Part of a small language model's weights: biases.
Each number is 128 + 24 x the weight over its row's rms, rounded and kept within 0 to 255. Layers, rows and columns count from 0. Numbers have three digits each. The size before them is the row's rms in percent of the matrix's.

# layer 2 MLP down (transposed), 1152x224, rms 0.0466, rows 1039-1067, columns 112-223
093:147122113140095090119123133076149111150148116129128106120106112112142116136128135127188143141109149127130103127129133097105151130141143116080114135125155102143149155147122107169173166138141129154081103103095110107176103118122097139106146158114153153123112177171102123147125124100114151134114135150157089163179136095087145146154163158115
105:107126117158174137148128140165119145150156144154083118133105120132107102141087140116080122132113110135135136169110114153106090098109133179130132140072164131130090110098150119141148117171100116093185153133113127134102125127124079114152126114112146115133156143126112137114115121126118124129186145180138146116132131158145150100160127122148
112:148141120166077149121157132127166164147122136115103125122130130118126117173160096112100158116112127082139096142126106105106116133129132129144110155084142108099144180127147094200110074088133109138146093108102130123090112137122103140147107137151153130161158114171114121102151141128169090107120099097129109107108123161122124106113116104103
103:108192106109148163121177146138146119109130128131116117147170157152132115132145107144111138107106116163117102114126109138131170126142138090097100151124114135116118121138162089155094143137133161159152107138113076151089161112137127129180162117109156159110124124118102092145112078162144136145141104146110124117127148144144130098125126143127
109:104122128138132076137136136098150159127164159105110175089150159141136118133153132109152143138142125124187157120163113109099163118109130162135127129115134100141114115117134095136088136143116122130105142142135121146104141112109158153149147105127154166106148138105113126098129153128168103176139143159140110110106073109090180126112128172140
104:126201146167143114159157106119123135100143136091158141086118145125136121123114133103155100121157125143140044141158159174113131139125127154123155124082150136113137143115116143152126148108113121126099131118145129089092095124070109100128133135138153135072108134098103098112140094116137130164131148136119148139116125111143135107082170130112
100:138120151116129089103101139130155149146132079115117141139128087078085139155094156098136120147183131102144144108086120137155118139140165126149136122138120142136115097104135147152131156105134139161136156151115128073131115112115109094203133149149154141129132094121163151100118158119109138121166096074122106107120113105151136137111106131133
094:107132147118120118115132151161161097112153175176135146152143127114140152146113115139158167172152103134124114073146107123102088128134116144094131071155128123176114146166131135109087165185178163084183135125146119136146141117138138168123167122136134152153148133097123157140107150158159108163114123112143120121107125126132135107112120113103
092:160109127104112137120111130145182135103157091116150100133135098113170142066086116141176170139116144129153084144122132147076110104100102160103130100120119133120150154102126106128130144121152164120088120132135105116139131123148150154132097142148179123121151147117152151118127139137147076138167116168158153147118133146142190150127113146160
099:131106134181108163089136142137132101175127148115117112143129175183130142122113119112111108124123141147147194127095134174139102096118149115148125146101154148092120088149126147140075097137145133154148089090104104099159119103152168152133138157125125116123121121135149142119071115135130142131147118137157162149118090117132124128149111112165
104:133131152111115143140145166112146140139103079121143156103137086125117127113125141124141133129155135097123140137137149149133116113100157108110132141102121127138167099101117140146125122069159137142136135156125121141128152101125125078073147148127138129117141104169154104098144151155149118154144174147131131131125159139094153146139145122167
094:121133108133123131100146142128150091074099105155116152140156144124139167104112107082137093101150108145153143144186156117133093128151180114144172110148107165126148136080099142093143138120138085140159175120139120120144142123102125167123137122151154163108137164156156154134118092122121123166141131143119162170108153059098142136153093135156
101:091117102126132111093157107123152152123134142125147123157163097127125125118134133091121161069113134132076147132130110117107172103131104123170133116139151120144135154151118122123145130126154165110118078095118155160142125079109099163144143154129124157101108076130106190130137121116088123129135113102117157154087116158142148120132111123152
089:121136134129142152092116128151130138109089115122091135127057117106111089108161118144178127179138125141137136126165176072128167157107089165126133120106135129144138138146129113156131129146123157135101126135131132085169120125118130140135177146112122104114145101144123145105086092177092117109123135159143143139119122115110096132123104158158
109:129113144122172133139113104131149123118133123076151100133144102119087173155132147125172140139138121097157099139147105149124115118098161145108107076157172137092149148099107086145109106139136086143116123144145103161119105137152110181144114130094134094159135132112136159141101196140063115140113087118077118138149107143120128101098125108128
098:153096139147141159133132118100112177111139136124095112156102159130139157119101159150125152164115146126174140123098134075130157112124095135105136139119095111153154090103113128133138175106122131156137110094144140143140147150123142125133163143136138115096153099108160126038070110120126160140131139105135173136142156112126130132140097167144
098:124104092153163133159100135168113160102135161082106108106143158110132138134134133154085160142075126114149154122139142125105112104132091103168099145112124139103126110117104120078097065109132115108106140092177117145128151153134111161125137128134133136111126092157131102148131122124128071111142111127157135100105131113086104129110127114151
098:116115101182147173154130104168114149183180109140124126124112148129085113131145075129140130105131118099109203138158125126109136139115131131100120127143129126152147112139133148099090151133150125123149120131154133153112109115163121110150103152134094125162143115164155130107135145133120138133104142115134101141149117117135113152164110099120
099:100111093133112132115138121114106098107123141110137103107165138106107129109095111144173156142117154112122106100176119169131130117066130118123185074141105149145152113148131198110135117122169110093095102151139105123053147102104101131151109133128130132130144072156157166125067125115096123131113186153099141154146129142109115102144109125120
100:159142080151105100141114177116137152102143126147105094153127174142106134114177124104132125138119115131122136103144118097081125081143136120116087132113146123098122121098174115129139173121201095156156132121154164103140131126148122108132148120126167118121098156112143123087137098135203139136158123138193078092159114118164129122108145141156
099:084149144120156136170159169115158110135121138102100157109147150132100122145080160109111145129092128136101100116109165119074104129149120135118185106151073127151100118142158114100130139133159126192102151137179091121132156088167106094096098135096122089122144127112133113079098130130115124160102107152072102117131102119118156119127157105123
100:111125132141133155153114120147133137100142127142137131135090149160118115158088093075130106179088156152133120144110106095099169153124098119142130098133116129149134164133139137083114144127132147164095145136158092188164133158130142123096135134137124132146141120130120135140141096141135114112099140158095140155131103148088060118133149117129
110:144122145116161114133112142135127134134100142102151121155115109159150164178085072146094146097110078091120102104131156117127098165118118100105134132118148092119128125107168131096119096104167151136111174152105109126115143108179101111076118103146099120126171112123155095116107145113144144121135141111128119159116155130156180112109113074123
081:131092133140148156152148117117120133134107133084105151113110114147120143110141188157159105137116125169123151156144164103104165140141117117095137106119142122113088150129121096074109141151144116127117116136154080107154142115118096110136121151134167138133100117173161109136165139108156143142117152106163111134140142157095162105103131134140
111:098150143091134143136142158064149159118144094110106155101146128137147142122125137070155134132153133105126143154133124154121140120137157130120159118096134134055159121138131077133108172126124131090155098127134099133147132125148099090112103117187123153109141103083142104093143151136122102120155158132122118151165154166137167117146124115125
095:116141152156142143179098117101146111136147086143110091143095109106105138113108100061165130155109106119095126117128154124139130093110068083132192105099113139126078151139122137122147109126127152124118102109159108097135145149123115125114156124159133104118117128113080104108095138173092117124118123134113160072104144109130172107122163070110
094:120152100087115128117146147127196159149113132116063126136114140184133095106121164130128121127113116136117127158164137145138108138133127114117125117103127121167187093146111127138104139131106127127133147149176157170136123127169112145073118121104117161152116133101137135093140141122109127167123095108117126145100124093108167112103147095178
098:138166140085141085157178139149154126113100140117121176145140153130136135075113113148111109105155143116145155162137122118107162120126137134118156112110120134101103104092127152104146131104132156149104066109126145129091173145191168129101154131152173110096113139128128090095117121122122121144143106156129148092083154159103126134139111112133
102:145103083125134122115157095123132101101147131120127092122084130160130150113141170143118112139118120183090137167159118136108127115137133104137103138102152097127126142083098128140115081133138090111096156148117118141103159128129097145087083083146131120128114158126100108142114103153132138161117105110126102115077129147118159097100106097108
# layer 2 MLP up, 1152x224, rms 0.0464, rows 1040-1068, columns 112-223
094:136174073136119144142151115093099098135116187102153149148134143144143177166120148130124167138121163136176152111092133124092114106112129117143130121130112137118126113125125147151138176113131164145101114074134135108123158106135135159129152055128129118136114105145118131164099171105158109121078115088092128087119139106145123159152132113119
112:154130114128107112121107149126140129110109093121128128128145136121112096124143181099131160131129154119172137157107144147148110154129113078132123142134118162150119130116147122097171137140137105156067124140166108082133114091144127115114076116153124117158156123122097128125107123121111132144106154142150121103135134110073162121146148151155
095:131114128090118129146116124097131161134141135108130107150096150151112155097172132116131137146156109141112108104123158119141098147124128126149117106074154134175142142117114149113153120135138128084140116143120118121098110165113140138136143109137092143128146101147102121124152138171085188119146160156117100139113114043156161169096117105118
115:144164129132161109141085167149097148129163156134136061110118156125124108127156100133159135129146096114076107138101116125121127136134157095162086124134092121162137184133135164112099131127103153086102125154111156140114099122123124127192109119164079109146091094108131152170086124125131101122143110125082168125138152138147076164149110121077
090:069111080097118138116120145098111122138114089140150113117100094100108133160123113160121134146166168107093132123155102150149119100149133145149153118128117136155149087140114149120152149086146121136137133090144129143168172180117126140096126100095175106152119091141073113100117127102123139128114124113115096127128112165147116118148133112154
100:166117101081135114149101122123095141101102119146164145156104150077154100110110114114133140119101099084107115112127163136113150123149157082142131112119117128168115130149139149131124066121097119082111125134167110148110133104160107108130140110135081122141113098142104133142106085118164112134081124089177142163116141118097136195143119141131
092:131104173176147191124122120155049112148162154129097134122130100143151176111147133064087120115104153108126110082140116136152150123123141123152146101118121119149140109094141127164130120152138161095121101117127094125151096122115113134098073164178102110072089148137143132115103152155135128140127173131123128150140145138123185139106146109142
092:135114095147075149135087131137085150134125126091105123124156164124140162130129129160101105157130093143094147175130124128143140155109138082132126113091145124124131145100167124104135120126138123121124104152141125117118084150152115142150157095100134110089148118131134114119121121107147128088128168097146160150125113107136095093090134131109
092:132133174139105107092166171105141143128123126153170120136127098135068134141171115146149147128095113126141090133149153144164157125098096139135144129125104118102127141085148155131137159130136140137110108144098112121114096101074115117119148144127116144125084118142143122127156146132116083096132124096145113133109130140125088191138137143137
103:117119141141165130123171146130186150108138145121136102097125127137123137131160077125137139140139113124114132123134106116131138122111103105178096122159138113162153100108131099063095120205126103134098140114088157139159147127105180162142106111139140125115130114147145161166159129131120147137127109103119106074147106074115093123111105102114
089:066105115127169138149115161084124153110121141101121115139151128181136122125153082165133162085111167125093106140127106122125176119105143120149105162106126140114099144103109151145090102131134125090107125177103162119128121144137131082115091131129100096126122082133138161124136136150114138102120134113108148116100132143177134123144132104103
105:139113108139145127089108115137138135108158137124124087116165122162112164130094101106153187087124151136113154092113124099128182147134126124122100118150151137152087148149143103114120116155102091095148131121098148106119117100178095167148130090139079096119124141121128106114131102083128152095102118098112167140116113133140148122113143098106
099:137112125110170112152102105100137133165121135159136113137169123135159139184111147130102145080100109119153125096121109115125112121115164138113107144153107126118124099135114154070092134080110131121145138085131134176120161094159141135114078102140135147159135151136118156141133164135109158138125106119108108144119134178147137137156139117122
122:142074147113085168136129132165120145123171143075150141136126157145151118122112167133128116173140124143160118128083127112111105127076146115147139131139158130176157108116140174144123101114094116136157137058101133082111153122125115167148139126129095163123138119128136105075112145139096181122135164130103118125138132130109132151098131146120
100:176187108104145136145100129142143095149142130167143170098134124156137138189140129117116103126118119139106072176118143180085131133095128120118137100140122097111119129116135102157071093155162126121117171158122092119112105168179116114108105139094106126124128134189110092138110084157194123137150147131144124156116077131126104152132144098135
100:142105127114158123134106101114095141135104085140081143143102123147125107125140132112138109081163124130142142114147121117137177093094136162116107108107136136133131100111109153123143138120096143125215112131123105140156114155120158140088116135135104118087169159126123159085157133173142133091104137117128146090084099158064130150119127119145
089:121166185116128127157150107114143087152150123119115118151123108183093085161102115161094110115162135117152121111100160136164157123148134145131155130115128155111185117132153125153121155110119116120148113088150168134160129188189094116118157158102096120143132137145093134162134174118167142137120111107125101118138184136137152120106105101094
098:141136133173095137136127101139136120117145095105135143142164159132141134134094095151073127104148133147117092110119158138129122114125126165156140085171171142152135102122132086159162119136173160151126156083134153113138137137145129120162132111120120112121101141121124127170147141118116178128139078094128101113173098123122104136142169126135
107:152136128106142124090146102112103112123142097103112121146118110108131085171116132116166146112113150132151121115121121146137114114092118146152112109132116152086145119127106158108128123077109095137149122161135108153120137152120141137131145157186123140130186152142119124134143100130149148156157104122084138155135109116110132133150066109077
099:116103150137066131147093168170105110117168121108139099175109138115099116119158118098104109140152163163090117150153125112167150127119123105148108112143184125110077109092163120117146188133134117092138108165124142102153128147120138133127128118144124145081123131125123183129150095147146119111128142099113145134141127134149099103134117107107
098:143107141117121075134142167107137100082101189145127148159130158160145125123118170183146103073183096120152108119165127170167134132109127156131119144130160132147100142168104109118130134139132113098203152148103148135108080085135123137114132135123151101114145141078134109079099143135138173164114136111135090111123123093107157154134117146125
101:133139121151126130095078090137109122093153129099105136121110080139130136153125136147104107141132121130122111123131100100101159144120132143143120116134143109167146121117120143099119159124099142147111118188121125116159116109143078129121117112129089094165131130117150084117106153106112133130109141094105086135150110132107159109107112126116
090:136123147095127104086129149151134126082141138130143109138109172120117145121079075089130147121122143074135076099093081135142098096096162131165118142117114146128139133127136145135107126128118128096117103155096166139103136136120132141154143112097086123101164170154094163148116098141097123108160114133112147129092113086119077141132161176114
111:157115116154170106106121157107115097142150128111125115128123112115088120142130153172123159123130122101111165156111113098141160142107131132129090116115113131150181140145067088144104145149088152122128123127136139130119126140124108130158082093133120086127113142074144127136104124175151138126134088125129099126165099138130095117109161089087
098:103144137094213136136135129141124100148140145116136147092101105177134105155181115117106150140113125157152150152090152123109103128122157155124089146156157169154171139070138161070129127139153129142118134087138135133106129119166107089099100147096109138135126136156160146130142156104116105126093126105103093147128116160102113175147143108140
092:157166134155134097132159146126106124151142132117138148120122107103133097135094164145173145109102129118168138120122106139158104170126157194120124142100117131089157119143117139119146093164132106133200129114117154157106134139138125109102119119105135113138119120115150129087113118161172150068096116137116139133132109165132125124071178135183
095:138147143105107106134150129178137136127151144124153122154131134144098150117130153121138136094130163132129106171097145177139150083111059126149098160108136120132110130116140100132120101148141111131099101137114130123133140149141108147114127154138150171139140085126131118148159106124121170112128154159140126167135086124115124158117119088142
095:123132165150118129105107119129120121120108134144136145122150137097146130168132082145118139134068153075127129105069108079134133146121154105161094118152126091123121101150112099129097184105143144175097124119170139123105103154107178102125114107137109144138132118154125124110101078138109094088092110150131129114171150098117143124111183118168
102:103137191100119120121116136100111145104131117089140085135162135160104129158111101140087132144106104165125095110088091117134159122142092134121102157153093110089129126101170100128076141102125162165149115103154126051157156142139110091139142148101123129131120155119134136125141124132104125089118143110150123121138105106128142146116131100107